Each number is 128 + 32 x the weight over its row's rms, rounded and kept within 0 to 255. Layers, rows and columns count from 0. Numbers have three digits each. The size before them is the row's rms in percent of the matrix's.

# layer 6 MLP down (transposed), 1280x320, rms 0.0888, rows 396-562, columns 120-159
086:106156125102128084083040123172097147107136171136055106133130190099075099064099175167107144092127109093106102131126123171
097:108131175151142134133175115120157144135168170128068134087124147106168120046123124134187101128127123125160074198120133100
101:097104087147070141100158114134085099102138120148216117195158097090151093118094135120134136140149080089085118124154097141
099:128064015129155136147107095093134156113084106157147125133171156116124131124109083121113177103105109158123153095103086126
098:176121153161094102090118142106161096100116127109108153048137108083139106061158167100126132140102093131086136177069136075
102:068119142160146113186184115151125147153087152169127212130153073090149115129129141121099158097134112136112188137178126072
101:154096132085165126096142146117132184116101190144092114130164113128133168151120165154143100080138118126183144101169162174
106:145135114155142124071135112179152156098138153104140120106110180090132142109083147157164077100137149112073086135114137164
103:096097126141102156112161165165171153130133162089133125126133141155151113134087121112129111145123148139156168102133159087
102:091065093090112183124141143152124100128058105135148117077080054149132128098140110122145109103107110132116089139099133128
099:188183128141176122189129117136105106204111071112155167131106101111125110130125149111125121129184139072083132114145101106
105:168154113141114134075123150183111134143158112119159137124087135172139161121147146117116125204091152160160179130213140127
098:113158116101216246143121109186103163172116067136176168080096128150177140096161095144128095159117149122134096113158113159
089:110119091140118108143125165178071128153094157120150179149136093118128154102137173100139156107111146096149134129072118077
101:103110081153124123123113182109183125059094079130157091081095102128050108183104140169174090166119142114149126174096165169
096:154087189077143135042145152133106144111131154092190165120132144138141151108151146130081087084116119134167099096087153150
102:123139172120174096095129082131128095156122108164071157166137141093112110122159135111122119163123059171124161134138131157
096:120068075077075117103087135072088153147128100116077088103127121113109135158100090149143118193173116134183070069093183108
097:104083090202132077119121108126090139163134131157154105063084170158122132137136127073115157081115150112089154107154125079
099:110170118143115186145155172086142108086108046142156170140154135136138108077134144129143116121122113132121126100139105071
095:069138084133167121107151143127163116111072133166109117120131097168159150161112071198131054082148065122113134166152136096
097:176081073141067148156110203112127106158104121130119085173105130122094104142135151066132155082168076134168134119097113104
099:114136108122111124132161118104142042078203163148113118173146049116141129135125093076110149190076141138105130120165097172
110:140047132141111088161171140122109101140155100096154084156120057128198140132151156159129090140125109122140118210090080177
105:102185122075131154173137119099122130130136132127121131164121156078137131123150116077126148225124134161109101127127122106
100:077140114183133125104100158159106136117132186093152163097078162124122158150141134098133128164127094174107195145097183141
088:099147148094135114097110106161127108149203115158093120134144082109123144127114082106139069114120074150142123173192116113
102:138093099155120169175136117156129117149122110125103156124063101170096039086170174155125186089115096134156138157129184121
103:202153123104117155132137118169076136127179112095136133124171144076130103109154131116058104145084160170163135144154116088
110:069167135121140077121118144142107108171090148143142112115112213151151118099167133139132162138121149092160131143145145153
096:121159138149141128178147127093116114126110205166153136100126173125116110131095107133147104110126137075051069075125174089
094:115104154144148143141159075119114055181149100179191162102121087173133133133105120113155139092116098172138168091162172204
102:076142148091047110104137160153158104124136140119122089101163110082152156162163171128144168110132118159110153120082123165
105:140151109131152134201121161149144144126141082112131124119143168081078103108178068154095159165077183148118138101126155123
107:144106094173106176065114129125155065118170094086148108125134174236158142102072138122097075134099147095156157131103083097
105:114111131132132134137141126145121169111106103168110106159158085096109181127195124167121145147099155106156087088118107127
096:154141129155128181070151152081149107186166106124063090142156140157174154171056112125162107125128176113104167068120157126
094:153143109191075156140128150155101166132168088088107120134079126161114123118169137163118127116132134099165077117141131076
102:119085097161151049120173132096186075111149130139091194152107146121155144112102088061148082083129130143120123117157121180
105:112118173175120129144106103154097133095081131162087130099206090115089178135125100119111126172133134088113193048154093087
100:176130165096089120137107104162147155133163142113115115112164142165134123187116089132177118079142160184141149191110134051
102:159082096111094080136091112105086105115182118128134099161171104156191120154116123138166120137136128185109224184069059096
106:129100071151160128101133156146134167132144129098165070158098125137087142109129156088147158161135013090106042114036138118
106:080155153137142152088087192179080104150110156100094065119093163139120150101170152101122070152110144098176112122121145115
099:151162136110159130123072108113136150073119175083055142133124115125155121102090101109069154146132162115129184116170070221
098:103059114148146153126113111166126066072115167098110164156162123143108104087108161130098167136062098117168155100051157132
099:105164145175140109054163197161108182057080112102188119120152164150135158136180132136170099131104098122112129164136159115
093:122096151170129107153099140106092095090146192198122150120137116163081156102158124117153140045135150139098149112139152062
110:149174102187194126139118175121169129195125102122109118127182147101155108133107061094152140194072149193115152104072176193
104:113097112177130132187197118075102087122112121130174109144189120099135071174112141149108084145148078188177117140169046152
103:188149130121100079027125119144079106178157118074133079138182116185167181177179103092152147172196115128124104160158125094
094:115098110146106115074151101122154089161039170159147187124163099194138090125094120147109126198069067129048112190066165110
088:147134080125124095114152236106093118188121129121170118149085110069095107125077129131151081170188105088134196130144162086
101:137146144160097122124102158132179098102161188166147116123090139164127131133151144093111141133058073111073098111167114130
086:083176080130156098154125127076215165135114084078124070108181119159146127104112168132061138081097116122129092114142145065
095:128095137136136147095082125183101136105105163157109138088119116132115139096114147141134124168117106117091177189137132129
100:115123142129129125077133101101114097141104132138131103135168091097152159143122184134094175133114076125085180153129077117
103:090081168127098147145126104063139182115147171174167148135082144136114110124161129134116120120073082163120127099064133044
101:157149091162137137146101148152072063101134080176113132159084173136128125140180174119133130188086125100121149146166106152
094:104084158082145177056179059113155065084136104102127131119118156105190115089150098174127094110110059102073095130111119171
096:110084121130139178162142118138108095126111120098093154162104045101162086132162117094133155148178088139133088128143070100
098:115159209121166135141068124146169091111102114139130106121130105142089129136111064169171123130134139106125190127127120119
106:096136120195089135163118131135116159169118139164137094118119127148102171124137137148133170084149159122175138140145082154
092:166136147135130122087147100184139128177108138092124116134048072144126119143086089164140142106083123046142175160128102174
098:105139121143132153116048092123159140082128126153145091149116123089109150128131160132145163136099111099152091147130178139
092:146129134139169142160111148133129069143089142144105181061101104161091133124179176114135159128117107107111169154200157124
104:211143131136118132115111171121141098113029167079153118070082152156109126150176122150176160202109136108102054143122149150
098:079158168119170140138191160129100098110097107097128127166104088146179151103142142182163161102157139132174178084172127158
101:142103157146118072124114035138049073078087148156113109150109078132177151133127141112122147167128083141168167154146054084
096:096136111036078126070141115148127129128154155084137126184143083117090157094096171133133142072136111144136159108157122199
105:151130137152120079175080087167107175091166089122147142124181149126140146146186105122145144161166156141106158125114144138
101:133134099102090157098117148088133107170171157111135135121142173126130172164119152111159116075097123166144103143126162067
098:188113136111144060099137099185111133146141125159133099166077143169171125104168147086098156125175169098178105114193108095
095:211097140065165170164192146125106120106137097094118140109143150118063113135119114128106156127137182113053154096116076006
096:143160096159147156174119131172100084147064113100109154136150152081123123119132168102082150127091106135127062125130103175
101:137117114155180138122110077152123124124167140062191137129151137127137128113086106102141098111108157112163144117078066107
099:097171128118055100127103120188133138096123127116146122131135144170116130204150123169122190124135115165131123152129149095
092:133105063111124149152163139158105133192141109134144139148179123111185178067135135176162143154171128114117127118143147121
102:085097163142061121131148158119170084175069160148141162083081127117135093128145110177119050149080116119068131144140116128
104:107123112153105131160193107116166151129150102168148100178116131153122104081172127134160101112077123143095114154132155171
101:170132085096127095150114198105137078174128190110184152095158157097097092089145121116202089138155112070115194127139081106
103:143096148129096124096139123213116168106060103128052131144109149111118052144199086101091055150101085126113091138142140128
103:087107151093150120110121136117171070126146172118150136113159155097108101121124150097099130149119122159080151093100097092
106:127184106147113176140074089062157097102162118120143099133088145146114103137113147097134126123089121089140102168126125059
103:137137172111111119174059087187136087162130145150127099067130086126131143155123135138111123084157127125117163123180079150
088:099095192169110139119140141141141098145106154128143156125138150103144203122173178065121149053122154135129211059116137056
104:174126140066154141151119161138163102137163129099095103179161165064136141115155085104188135099117102109135100127112112135
101:158152121173168168121121111121122136143144115158117080098170088167165215175209198085184127146124188143135096103113104092
106:158092087132142116084081219158150104163124189122151108101119155127078120101162148056094071099101097064110068191105110087
107:085183168132063122125110116087130111138163077164156106190142070090115152114088111128118141165148166140115116175144119122
099:168157120084220108190171111062105107145168189122119167094121086158145125129090070158112113124142131145191098146119175159
099:079091135105114105088135092130118076069162134110070191140087149064069079098131141102121100098131140079139110171117053141
098:123156095119120088090104131137149146085187124179182097169105155146121114039134182051113127140185089095192149174051160112
101:107109130176128168066079090148183165145126134132130155112182110092144140081131153182140071144129075139122185098097167145
099:222171186165156159136152150100138117073135142085135163128087134135108157154035094158151113170103115189067079157142153149
104:159130097096105140101106126160120132152129093136117082125138137150128077176133092106122182123164168079125144086113148090
107:100155163179109154163131132134102101176115100099168099093183139120069156128113101111123124085119114099169138144124130132
092:062162141106145149144056138130118116119120106062174172116156148155151112117145089112112146142121171162148141060120123105
101:177070165109158068099127171165128178066124147122109129145115143142139135159141127168177133206100186113117117118161107192
096:127110094149118072127163134143162099165146117101135129149096123102130123139155124143105112159120101142161119127182148109
099:147125090137144073095146084115098159146103182111181118138180050137091160127124153104132201132137158147138097161148180165
089:139150115100091115135174185109107088132113157146157086137123117136087131067126106121170161102157078105114194111123098103
102:106104138120140120120124079091095130134149140137119126152120132164169159153086109130133071124162090167045100095135105147
102:175133158186183128171152113177173117115129114160113115102111075137162151147169145098080127087189159148166133128110200146
103:106084137159176145117135062115112082177130094131159116140079142152193136200178152122139118143126054124084104092140123138
100:076197104184111089190174143112153117096075133161079142142151111100098127158178147145136106130097136154147032174108161156
096:133155087141122097159170166127109102114140097129141118140151112124119082101150112158127145140085128047194144083178136125
083:183155141179140108113089196080121113101158155147123096138084100121149124116121170118055150092140137150165092141139137098
096:098166127121159186129119091167138126125152135097101131138139138055151128135134183141133107080129102150146088089144147188
108:166106156110112089021129140128120107128126131109145154141151130123117098098096145110112120116155169136143119114137202111
101:159109143138169125114102160161125124073061175110076072158127150126103066107049142108153089131149126137124143128152081074
089:097093192131165192113140120153047113137152139089116156140088151171136177125107171120145097128165136066178159135102194077
103:146064175110017152122127134160081123146106094112088152141125113159094141155119054146087177173165107117094132132176098148
098:160169131180155159135129159103113207146132074112138149069104123130092126097105077123124116121069148149083147172232101115
104:138125076189072119174124142211135161136154197118107144124179122154105089124152131147111133122083223108116078140131187108
102:156121069184127137142111108113105151138089144127152151056174140097110127113099211161217097074116151153165159080094087160
100:116207081114154131122147193079148092119155139116159181148122120086126116109123199130125105146151094105082168138134140109
094:150105126209138100155128107147096088125114051084159080157150119113122151179135145130109130135186058098109139154135165107
115:087104146098152192105176117134091094174169181121096123137116091130171083117087096164114130138129166066058131107132092115
104:138191155171140119103188143155150192153143101136129161175125129103188130105147118178143149122122157119157063109132086155
093:155148141092100180125126142110146148122116144127141121184103107142117098154123083085150131006090125160092159114125117118
101:113095086148089109117163143084094127094156096115120135113180174172160139092119143130133131128169172143183117160083135162
111:173164121144112126058229093183130178082131105125112198174142173087154115142113103095136098139150131168127125178155129195
107:182099168200120116109160123134208089136151091087098141188073072119177084129094141170133121096138096131185087167114147134
109:107073074181154126123169142132088148177158120135125168156108116111137125136129172131156143153166173149131130139098145094
103:080071114131130146187128153124116125040091088091127070090129147077159151095164113160113146139102111120185153113135123169
100:144102145153135084137138123207169180120165091114117151200118096133144134141099147079097131083107107103099077113128154133
101:134139089107101147070147138136171141169168190123057112105095129108107088126111095145114151181097129086070145083148126198
102:136084099121130146124155109075164139133112084059118131100079137132147165127150242215103156076134079126114105127111145147
101:130123120146134126149086146141096123218156093124193176156160195144128122071155129131197120148103122070130167141070126090
098:075141118171201132084161082087138149118149076100133150155088099123151136085173120112178098108127187101059123140097135189
109:114118141098146075088176129044103089052081126147157092079137096057120129121075119150130100055095190112085168127060188175
087:161122135146164098081109106094170169110069084121138083172098089154099140129097149076124119115126144162160128135126138063
089:082123104139140091127189177106089132188126088117077120102128174144161135125168079095143074161130144105075181133121084155
095:141187094134114085112128118100111131092108066141118120131159116116156143140149085163124116141036163101120129152130100141
104:190143117173139103090142185097163097143184120142137059096126136148177157100114136129190027057137137092162174147088128173
099:058112113105112153106051115103158131177209129122145158126049175118134172132104077209122126168190186119137174099170151226
094:109109081141103185140076094115044065142073148149145188131079074123078099137122118049108146131110100167175144125079118108
099:158191174141146153181132113106145086112079090200106129112170143090122160143184100177109160106146082105131129070109180069
098:087154150139119095144172101144140143147083100137116102069184109105137147158129118069150138103108125171108142139081089150
094:114162053119130085102136115099107111127174091119135097075118145120102114093161141099165169124136071086170161114153140062
095:101129119159156164095104182102127141143121139118148181140114122163108136125110104136128151065150174120129125093078027099
112:125121152124103167138051180195172165149131159111136052178113136175125138154142132073098162113050150144109068133106158102
097:137114195135119165155153168125197128191126126147086125105214131159169103135102048128149125094134119136102093130081112092
096:127199090103115112071119168145111135162200100106153126066153087158134156120130140059148134112160094162176171139155167123
090:132154165118165159111102116147097205101106147085089105056118142135153141085187129179110120180155135165119112119181091127
098:048117171105061140147171105122084115087072099125150131133100122207142123144109055152068038132080089164117078156147125103
095:104071069111087168118175106186139106132178104166125156117098120112146143102136129116073095133149130150146121109163152097
101:091101117169171103118119119092110096126129088143112187142113155167067116199187124137090108166100160096124106073102129077
096:162139175129107138131143144104130106123135126110066155136155169080124159147098115157164127105089099093189176155167131161
095:127140176160100160141145112167124080062179166149131148069109133116169184172202090120098098079166154121119109149171139114
104:139111103131092141108112206078134115109082118134104135096115122174086120117145255123128081123153125137126089111068116145
095:110148063166118111166105096188210154126085082125083132070153096156159165148099151092091110139163186184166148126129146137
097:140137112094142099100171126089141052175138098118088142128108150175123086179067174113129152183104088101133131066133135093
095:178080072069156120188116086055097096158156142135102106102199126112157154085096142102067111146191078095079180100077132172
094:148151087157095152114128153147137070117115108109092121122093181163070124152143079197167076162083131091144206125159147128
092:149121084112084119121134137160146144137086133141098154134138115145142143141098167111135130152104114137108157151150108068
107:158125109184130060109134075103135143142178084157190131112114067167152184133146138084170162096092136104119167127110155123
102:113091158122089148128050129145145169143087176135172102186110182143162104102145132162164093122137090132132129148157139158
099:089092127133102095131121129070093179128135105207144118129120088114106136102153096092200140140081161078170086129174156079
105:110165106119151130133179128174106109184116123112124135129162072073137096121169121103099116084128191127163113114155130147
095:121128128182080080173102141126123082141036153103109102148118153114156042149148133119139147173185131119084114132114107125
105:092118133126138026128124080141167135098095150127132103153186148115131091148161049159158127081115177112054141160098103080
097:128110149133139105221086072181146111128094139083152121153043132084155140167137058160193138105130132125125202174166156115
105:084122138188151165142124107132204120072166129164119109092079189134135207121091156105142145164098152125088101158081110112
093:167095079144177170115144167113135109140129124118128158135111121168137189123128147088066226151075192122129142148197136124
104:121092145127091094143191125136040114114171118096121141104132116169132113098081151139115083122118197117124179074146108146
# layer 6 MLP up, 1280x320, rms 0.0947, rows 397-563, columns 120-159
098:138137140073095128132092125135088137059158197138163136230180062116090194164102105143143122124141119176128067131160148100
095:110214107201126100078109148096102126099167170125181112127127163150149154112145123172100074097084073111160112143143114189
101:131142175111124187115160127113134181115161102145123092150133143101151129145115113122154149083063115133177052106081072102
099:130151117062106103151108106153200109124132128116119102103057076170168163171138118149169152148107088135142086154122165134
102:164180132131105158151152124083121120076104130112094141190091050129118152120122091121177124136152110111093131069100135094
100:122056122122094122151125140118137131131135124131176186123131154078107146098070081147135157105219101086101162113080138113
106:130144133108109142127136161130123126110134128099115129081148112114107149119096090122136110084148100150114119137159125148
100:121192148143085133100118134134143086109109116119109149103094157131064128099072113156136135104161123090124143137126093128
100:166126111146087154146126144076172176100126142129115119175191173099106106185132099123153162108144135071156084131159136132
100:144111131175067145105165127112145135112133168138127105129161118190146138178146089171053124129101097129085087105083128115
096:125086129161123138113141128137148107159095161105124196174154081143119141164163139126112137126125153113143088122105098079
102:089052201107132177168117116104180118095186144118144095144125123165085111093142112175117107079132117165154063118145061105
100:117094161115135149157093155122097164103122149138108081181179176114133126168110136171141153079088073100120112105177135114
097:098121131115100125057129122118070143080181144111117143157119135146119157170083076165083126132139134101098075165129084244
092:062118105137067142104144129118102125179155143158117123145066123117133146139154145105060048095065109121073168158108105126
096:140146145103138121108087160122091077177203124134172078160149104114118127109118200161152191181118150170134116064117124129
095:082110119085130154155127146139122128098126109117109174171159131175127111093089146172179156110128164135090138061102173178
094:088166185155079133072149113102088180156125174157150108154066146169133167153160099107134096083167121087117086161167164090
100:138201138122163198124139123092081145081105150146136130108051139156202202163110118161106116152115188058153183155142123175
098:158125131118123099169116123132135198124137128129126128108096110167093168129119138199164075111150109180120152092130115067
101:155131122076166200100165137140128179091120106099177134111130115085125142078082037200158092102165149136086113147162149152
100:177134125189145114105119139117084152156105101127148186174084201155093114129132139180117117086090132099136096114130113122
101:175093160058089082117131182122109096175141159151128108078141108109200186114133092128141111132085134138106137152126176151
099:120150149057096210057149135062107094106127088106079093091151112120113112161134144143053103117141173087083062094118159095
099:133179152148115154135149145087128073049083186131111183130115129142083150148113089121078088120150144122101195079131143085
094:127127134178177157143138092068116138137161166158136103107099135101116117135098151193134111200120132131168173109113106124
104:082086110144065205098093106062142112123114178136210134153131078166173131146079128132104143161075160101138111128138113162
098:170164107128095084139104182178156128091154155104185149188117128111140154102101094105134135128058167185121069128084149128
104:141117184180124057146131132100106149070168132078142083134120118185166110157063138160169074154086131160099149135105134089
097:145097203147140082099098175131101154132058121100106039163075134136118118113138136140115105147032103120154145085128133140
094:116135092159082091166031135183060118158168120133162162110152155084047158162153077185206144155122056136125104202120072077
102:123169147163190126137124147064111154121078202098146179150129140117101115165050117124142162133130103150136061085111065175
104:144082078151104156100138127169095127095157113125124156130130073157084107159120135124095099066046112115081044140129145125
105:087114099126160167114107179066159117126089161131150148129137103117107165168068167203138164132119099108133155124154091114
104:142077138172167134118106204114113160088173188142168174159112104096176133152145173141062125119125103125108093130127099128
099:105147153114115119110119156089149092132147143098144152140093084123135093160136113160111141085095126150119110151118103121
094:087153156156127130135094145137144162188105106160107133140138160121123092100101089199190148106106114147123171073131152166
103:117114097054174161161087135168089127128111146116150118129076079139127177130081120148132152123139103095138141125143073173
108:071120097126165170119128181093158083148122129149157165084171195138089137136106163165106140132129152054048127102119147191
096:161183189103181115121118178135132117130092142135078146123134097151128109153160151156112131193120122143142109134060158128
099:167151091159143156106138121084148162111112143135158151121117093091089165131158175130138077120118146091133204119127111140
103:121089167166140134159110135141125163114173203119123088134162103129149143115173169094142107123146105153089137126145099161
102:099091152124084133104073208139036109091136124126088062113094107133070132146090139082076087135116161096073151116125160103
097:111112119101076097111153108063080125094098106111128149097110144095095139058157159185077085105154100132115137076139130133
102:091060164156116143082064117125152123050104121138132129130133103118135127121093192143112134119126155138095107097100135110
096:130097120109113090136137166107120150097148129139110131098128131161130148136157094156105148093157156135112129084222121148
098:127127206139140157146100155130127113069133172089125192118068109128121125168181118067125109171159144184073100127110158122
108:128077158165121184143152172179114148175153202152066149132084105173111145142129068096124072132076172115085088175108144122
101:108073113113124118141120097113118156120122125094156164125160069136117136156145143212139116095081112112142162089187138113
103:082124139171103155141072132084144128087131089108210148134143189100119104155136135160051116130088080159151110142107128124
099:129177119077148089115141128141108122128184116140128127146114133180124129148137103079173137143158112083068107111201201179
093:080167109192151130134144206152114154106159125112154119192128087146132171094127101185107101099068079090072141148191143116
104:145120131178079157193170093111105105094069116113154134104104081126082115122121140108130077163125148125174108107142098127
091:130178151108091146167149132040127141097173131154149123167053089112129136071130145160104141125174107185072109127143079110
100:168166164161145145147149110136135069076135139129103114139168169149157139171113134106117128110038140125114091149090071149
101:077109135144155103121124164067099143130107129123230186154090100164149083044132116192169104176122188123087077144123077123
106:140230112125078070107134105107109110121188157116130145178111166131173113143078087105168152111056134053162178178131096148
102:113083137064110140083126128157133065138112171141124176173146161107134172115166188138152129150138122148107149139080140167
101:136097156126192121132100123137128200123171092149109163149133148121151165102109097169151150108153099155110100142125179121
094:157122172089098157124105186157121130146135174098198139166082187130117150129122159146102140161186080142131118073115190195
101:111036079153122172151134150090155095149082223112116180098134184094096147070120180153124061125134149127099091091158150151
097:139144147206103176074128177127128143137095164149160085146122166190113151080141108161129097110134122137167127152128101198
095:125138161061103136080113191087044159130174173113136151120110176166170183163120121162171175123125157109093100093146164100
095:132087092145150086098146139105132128097172172134138123117086115114151171081136121164099113126120146143093104151079104117
091:130074093145107169119094119092123166123151098136206090136151154137081111126126167149111141152093135161154102147125159144
101:082165153135107131112154113095116164096160137100123141160112143093103125143041145154109125092154143125176114072122086136
096:118110142139108119121128159064108108143182196168133114140146136123170092165099105176158137175126158104173176107134159126
101:156128141110156121091147175101077116127160098107147162157107183153108128128160095156100158087108169144108076101153157133
099:144207131129185104088151128145126131091094167149068099113084130145114133135134130225141172168073115168131098099142099079
097:118065127125090122105139153092116093175120163155125122112121124112104106079150152125128112097108143076091116143098094079
099:128185174100113102087128100089130120078146187124152201064094111086137159178126137105063087105138093152131134106175146088
100:085107185136139169089073170139076154151076123164083155159087126108092104133144110143130079135080126090086115097131162095
099:077146137123102136107151165107143164158104148135061128101111069214086099081096118183146148099068105092184090127154110178
093:092112180057139172095086093104128152104143115156099105170120189142103129106083109176138074100175083092140170148156177054
100:135143127123107157087114197147124155138095148124082147138149098211097116167168106158105110080103093161073140141110150147
100:181180181129099168166111161075109135075113119120127078138107121128152077145160085138110124103120202170081104121101082136
096:117137112123127086159118165055137127099136158150159123140143156109133130102137116122168119137078117060140090176097039174
102:108125106188099145163096162135063060090143125110094158100113104184132148138114134150157143142132085118153062150157091146
096:174140129143135149096117136097113139123146123124155090159120156119167110133154097153146139110070090116117061179085129154
104:081069113146122159098132109158121098098189121128123127183106125044057118117163160116121124092048140110155109193112061110
101:082081163165152160120135126157132128107168144138103118092127105163158169186135087184094114137145170136152123104165107153
101:056044163155137147102093129134117105171122156139123113129142153130114173150179138122137101119131099174076122145119122141
103:145159126052106208163057150111033127144082138156119137096109060119110150110117095176106125128106159167162082128092167135
105:153085105150072194086127188084089132119123150120145120148120169107127143079142127177082075088168209106116094114130127132
090:129110160119136115148107136101142145093174125152163107112187137166088120074131073118128059080140106168101121152073158135
105:195201134184131205116142158121077167114162156142145186171166043142121123140159159098126107123202090094103096151124151109
096:110156159113163195155080136107109127150119075128123110192074138102093091088058127159157084084096086218120136073110146166
101:087113123115185087107140161132134106101157126138117126145182122122115119111097092103091123103072160157109107131074100149
106:152153107180167176130103154134137109139119158136170168093125112135138129160130151172152143116116088185068116128111145108
100:163118137099159144103113125138127149165159171134185107176099107125135154143116114170158137098092123152109126153138137086
102:150150185154185091097108143105152114147086165157072128127100129107137112148148127120095145149178107163115082147161168100
094:133126178064094150138115203163069142137147175112158193171163149166083149122137068172209095151125197117136120143097111111
102:132125127129134083135087122138197150137102119124079168133146160133136122166169226178160180115092117152129105120099144159
103:138162114139101133173156111093091146114128188131162135126101146157098155125169105128189129142064164107104132154140053145
102:109076163148081136086075160087060158133170161111129057123141216146131122095105147137194132125134152093168117153090141152
102:147033104108137066101133107171103137149098143154098098085041143192122134101183140111129102083106114125135145159145084120
095:145116125112106172056123145104124157126110176136082143129129126182117099112125126156074115095093105126100183108136175121
095:034103104102092112102063098107142091124171114148129180085144089171151128127106131127083125109104106112143142107097141176
096:127126149105130130133111176096169162150133168160168101124122049134112135103117064115129109130119121130062141145124109084
098:095107177105149215138091140125164136104127088127143117151095201146115109158111113172171149117093127150133151143120218113
096:180121121162127164116119149075112059060121019132128220105080068134130122173126149166131142120046122058079144152092137145
100:117126122126113112102110094127156124105182196105066139144123055142133118206085110135100130132075092144151160141190060170
102:090123100135176192129139124100092059100125101108146123161097176175135177165103150104089130101085137098137086129151081153
102:131075216108092184102175099074126171091098126133161075121186100107144144114135073147114154065115128145095067109093111118
101:104176086145199169166105133139143139122138126117116166134160159165162147184140128093159174144103066127132092088145147129
093:083099122116096135101102163190140136071169149134106118112082113146137137096125149123098120085102138098050130104191162132
098:122146187151079147104120081158107113158083100105110168148099120110145125208142106188184094105095127127162118116059136116
098:109136170117202144168070131164108141089106107092137137143097125144061134130109100179177155112151088131101142078123138143
106:132137152138134090138129107147214077125166163165071095095091135154084126164099132183113094141116172149124077139135117146
105:136123129134116151150110145168136096090113170144111143101128094107131121153077136166140133144097111120158151134130164135
100:140125138136121171150090203178079134095143161091106115096105049093092125135104124149122139112070113111128083181110167143
102:166193080194123142167133158145117108154125060146162111146157114190133138137159102100171144180131147165076119142055139117
099:090074070087155201172152131140129077044143150121123151120153109176098146129116159140096125151139108130109153171181113096
098:180127190148131087160136113120099143178133114158152071148109111138104112130141097136126084154114123142123132141089090109
104:118089171084128155101094179156099161074179146149135076122137096210193173108113097164157147160168118098146078072140105187
102:148082132130148099123105120176154127158113132142131085128154108171084137146145193087124112125064096123101125089116151111
091:120054124131123166131106141116058125105151170077175149142176138145098112155125138144147193120143140162172057130177094158
112:177049125091125138127093157140092157131095147127122147181183128110130130106150152152095157153143095043095138111117092084
102:066069091078152136146122146100157094167098138149124157135164127148097119139160107140117106107070069141116123142154177118
097:207107169121180131154130128083113152092123200125156197151153128156132170112108102072162152116106159142112188128142128129
100:128118147108180089119154101145146110119151129174120154067097140143122088166108120157123191099116107062108081170130087126
102:076138159102119123187142125125143098129167117110152123103079065087164113137091135107113158109121095162130071113126123121
108:099130121096118117117113181140108167156131160135148170091163152120119165119122120157080154104165147134097172117077133170
107:080074091174134084115101097132185127169118113120169068119072126094098112172112121142110111120087144209148084081074156128
102:078091132148111126079109147097133166142119150190156163090122183111179082120141177130141060094087120112072119137163090098
097:096144125093117202113089098123093120131125179108165150096116247128170137125098170182087108156150103077171148073129132088
098:174121182080111089114063155133186143135128117120110079189140127139112066139129132132106131089108161082175146146092125163
101:129040130115091098168117082121062186151136109102157138163117128144106134115122117169128053141099115203138160116181186110
102:185156153113157144109119134103088127086105170094135202103105131147143137183136115078070099113147154104089109136202090149
100:140082111113115137193107106097061139121150118094088097113126150163168141185073099189057179157130123156123128164179123126
104:121142129143189142089089153136123145114112125159172140057100070118176156129066123151090108138163061148062175081115119110
091:127088133104133078096073126128141107089161162114127175165168159100113171085094152194196127113133074114146091166168155123
093:190130128107119225093054110149173128078120192092201101156159118106129150168080125168184139075113149129131076181151184151
100:090093182092115161139108136095090101114139136121129156132107163193128111117162152164183159101129123185108135165130136092
107:138150091138145190120117137151118133116084115141136154130070064100132183122164109102132166101124170094082049123151096126
099:136094166136155107126156125144132111144078160134155048198148123170149133079130162125097099125112137131117142105120111105
100:089134099142091131067154137173159109085115171099099121098131113164103129093111059175144132071074138119124153123166126175
099:092147120136091138212108091068093155146129106157169176113156097145163146150147148142092165112119095146126124146088142166
096:104101164114090101115105148125127095151179132139158077162170163082147167146115112124129104076101040182106084151044112160
092:132099092118137111098171083131139126143131135097143120093164176079167164108122091112178145089136133189150145171139165131
102:095187132141183153161148174102092076159140179162130176114160133178151197155166117115144163100141118061093136086183142101
107:168159168063147098107136178171114130150142135137162155125041080134087151161159097099134161106147184148115103135116138089
096:133232137092142159166120165162097085099084089126115209065107068161127146124117135153168102148135135119097130184124086140
096:161080042184110148167110061140101159119192143100108113166093031103081118107116124095198125142134195137159089133086117098
090:117119147038102148113115129118055152149173147133107131176088142118107162084128138181067126085105093152164091141100153157
098:123039166122087124199131130125078085132150083109183123140108101119152141097125143144140136136108133116134105141148162131
102:095168135167121204057137114104090126150112182145153157164113121082150168136160180109102082151101115157119148081203164097
102:152165133199117097062077128125093123146124071129134139142119144147109104119104080186142123182085144099112076092138134134
099:115152147096132135096112130092149104157182104131140156147096144174142061080150048123165098110082059134156117088082140136
100:100111145103082121136139163090104121086144106121134131116125175116145142101104091149155084149114132130080149108117058156
097:136074166098131059124146078174094134093149086096135146178080112135121137162154190079076134142124117115101113136119123143
099:112075164120115170176182143089114087111074126150147147133117150170146107105132144193070126125068080110101150078088160131
095:083168159110163119122083099118199154149129106155137151162075093117113111136077133150163145057131085166172119100104119154
098:121100164125098149102133172099144122089068113099151078064123128141143089092137136115133137095114154105102126111177051181
103:160116149062067162103074140136111158082119155134141149160136176121130156137132093155098035116112093133100197118183118127
091:159107134095125119151092139069124139079143119152157125140066105149105127128102109177195127148129092120154096148122112112
102:129049133151138073123133143119093148081154069135141116189113141115083133069139081215070095158111110105149090125141139172
099:116027128117068176098065130127075122129133123135136159163151128168167161094161079213105138127136138143152138166185130173
098:132186217080113142092093155100118062119108145125110175153223136107169114134119123119065135135088128109121094150179172096
101:140175128100129124158147097115139137093158139109136174151128137076136159078119082130117071148214097131166117178117114115
095:168110079094139173141070166150144115105153147113129098137134116156129110097086126193102124130043085115130113132083098209
107:143142166071032120086096120129153144135143116104096130138138105055087122096155125127113124116123185132095123109154162099
101:109110092117106168132165172096157087099138129150154088107139140116127154121126086131113119168053121163103113142040082189
107:107128113173134156141097105099141107182141164110200191129096134149115130112100156188154091124158118110118118137090085164
090:158109106174158098120112168138109121120122127136192189105141158133117123125091094145125145141118108086168103066101134095
102:116137164178091107147090082070115107166140127143110164128138195179169152066129153143114143157110140096141168157137129211
101:130086151070120092142101176159135093126135104132112088158097106069073145122115111138113162103124169117109128145161168109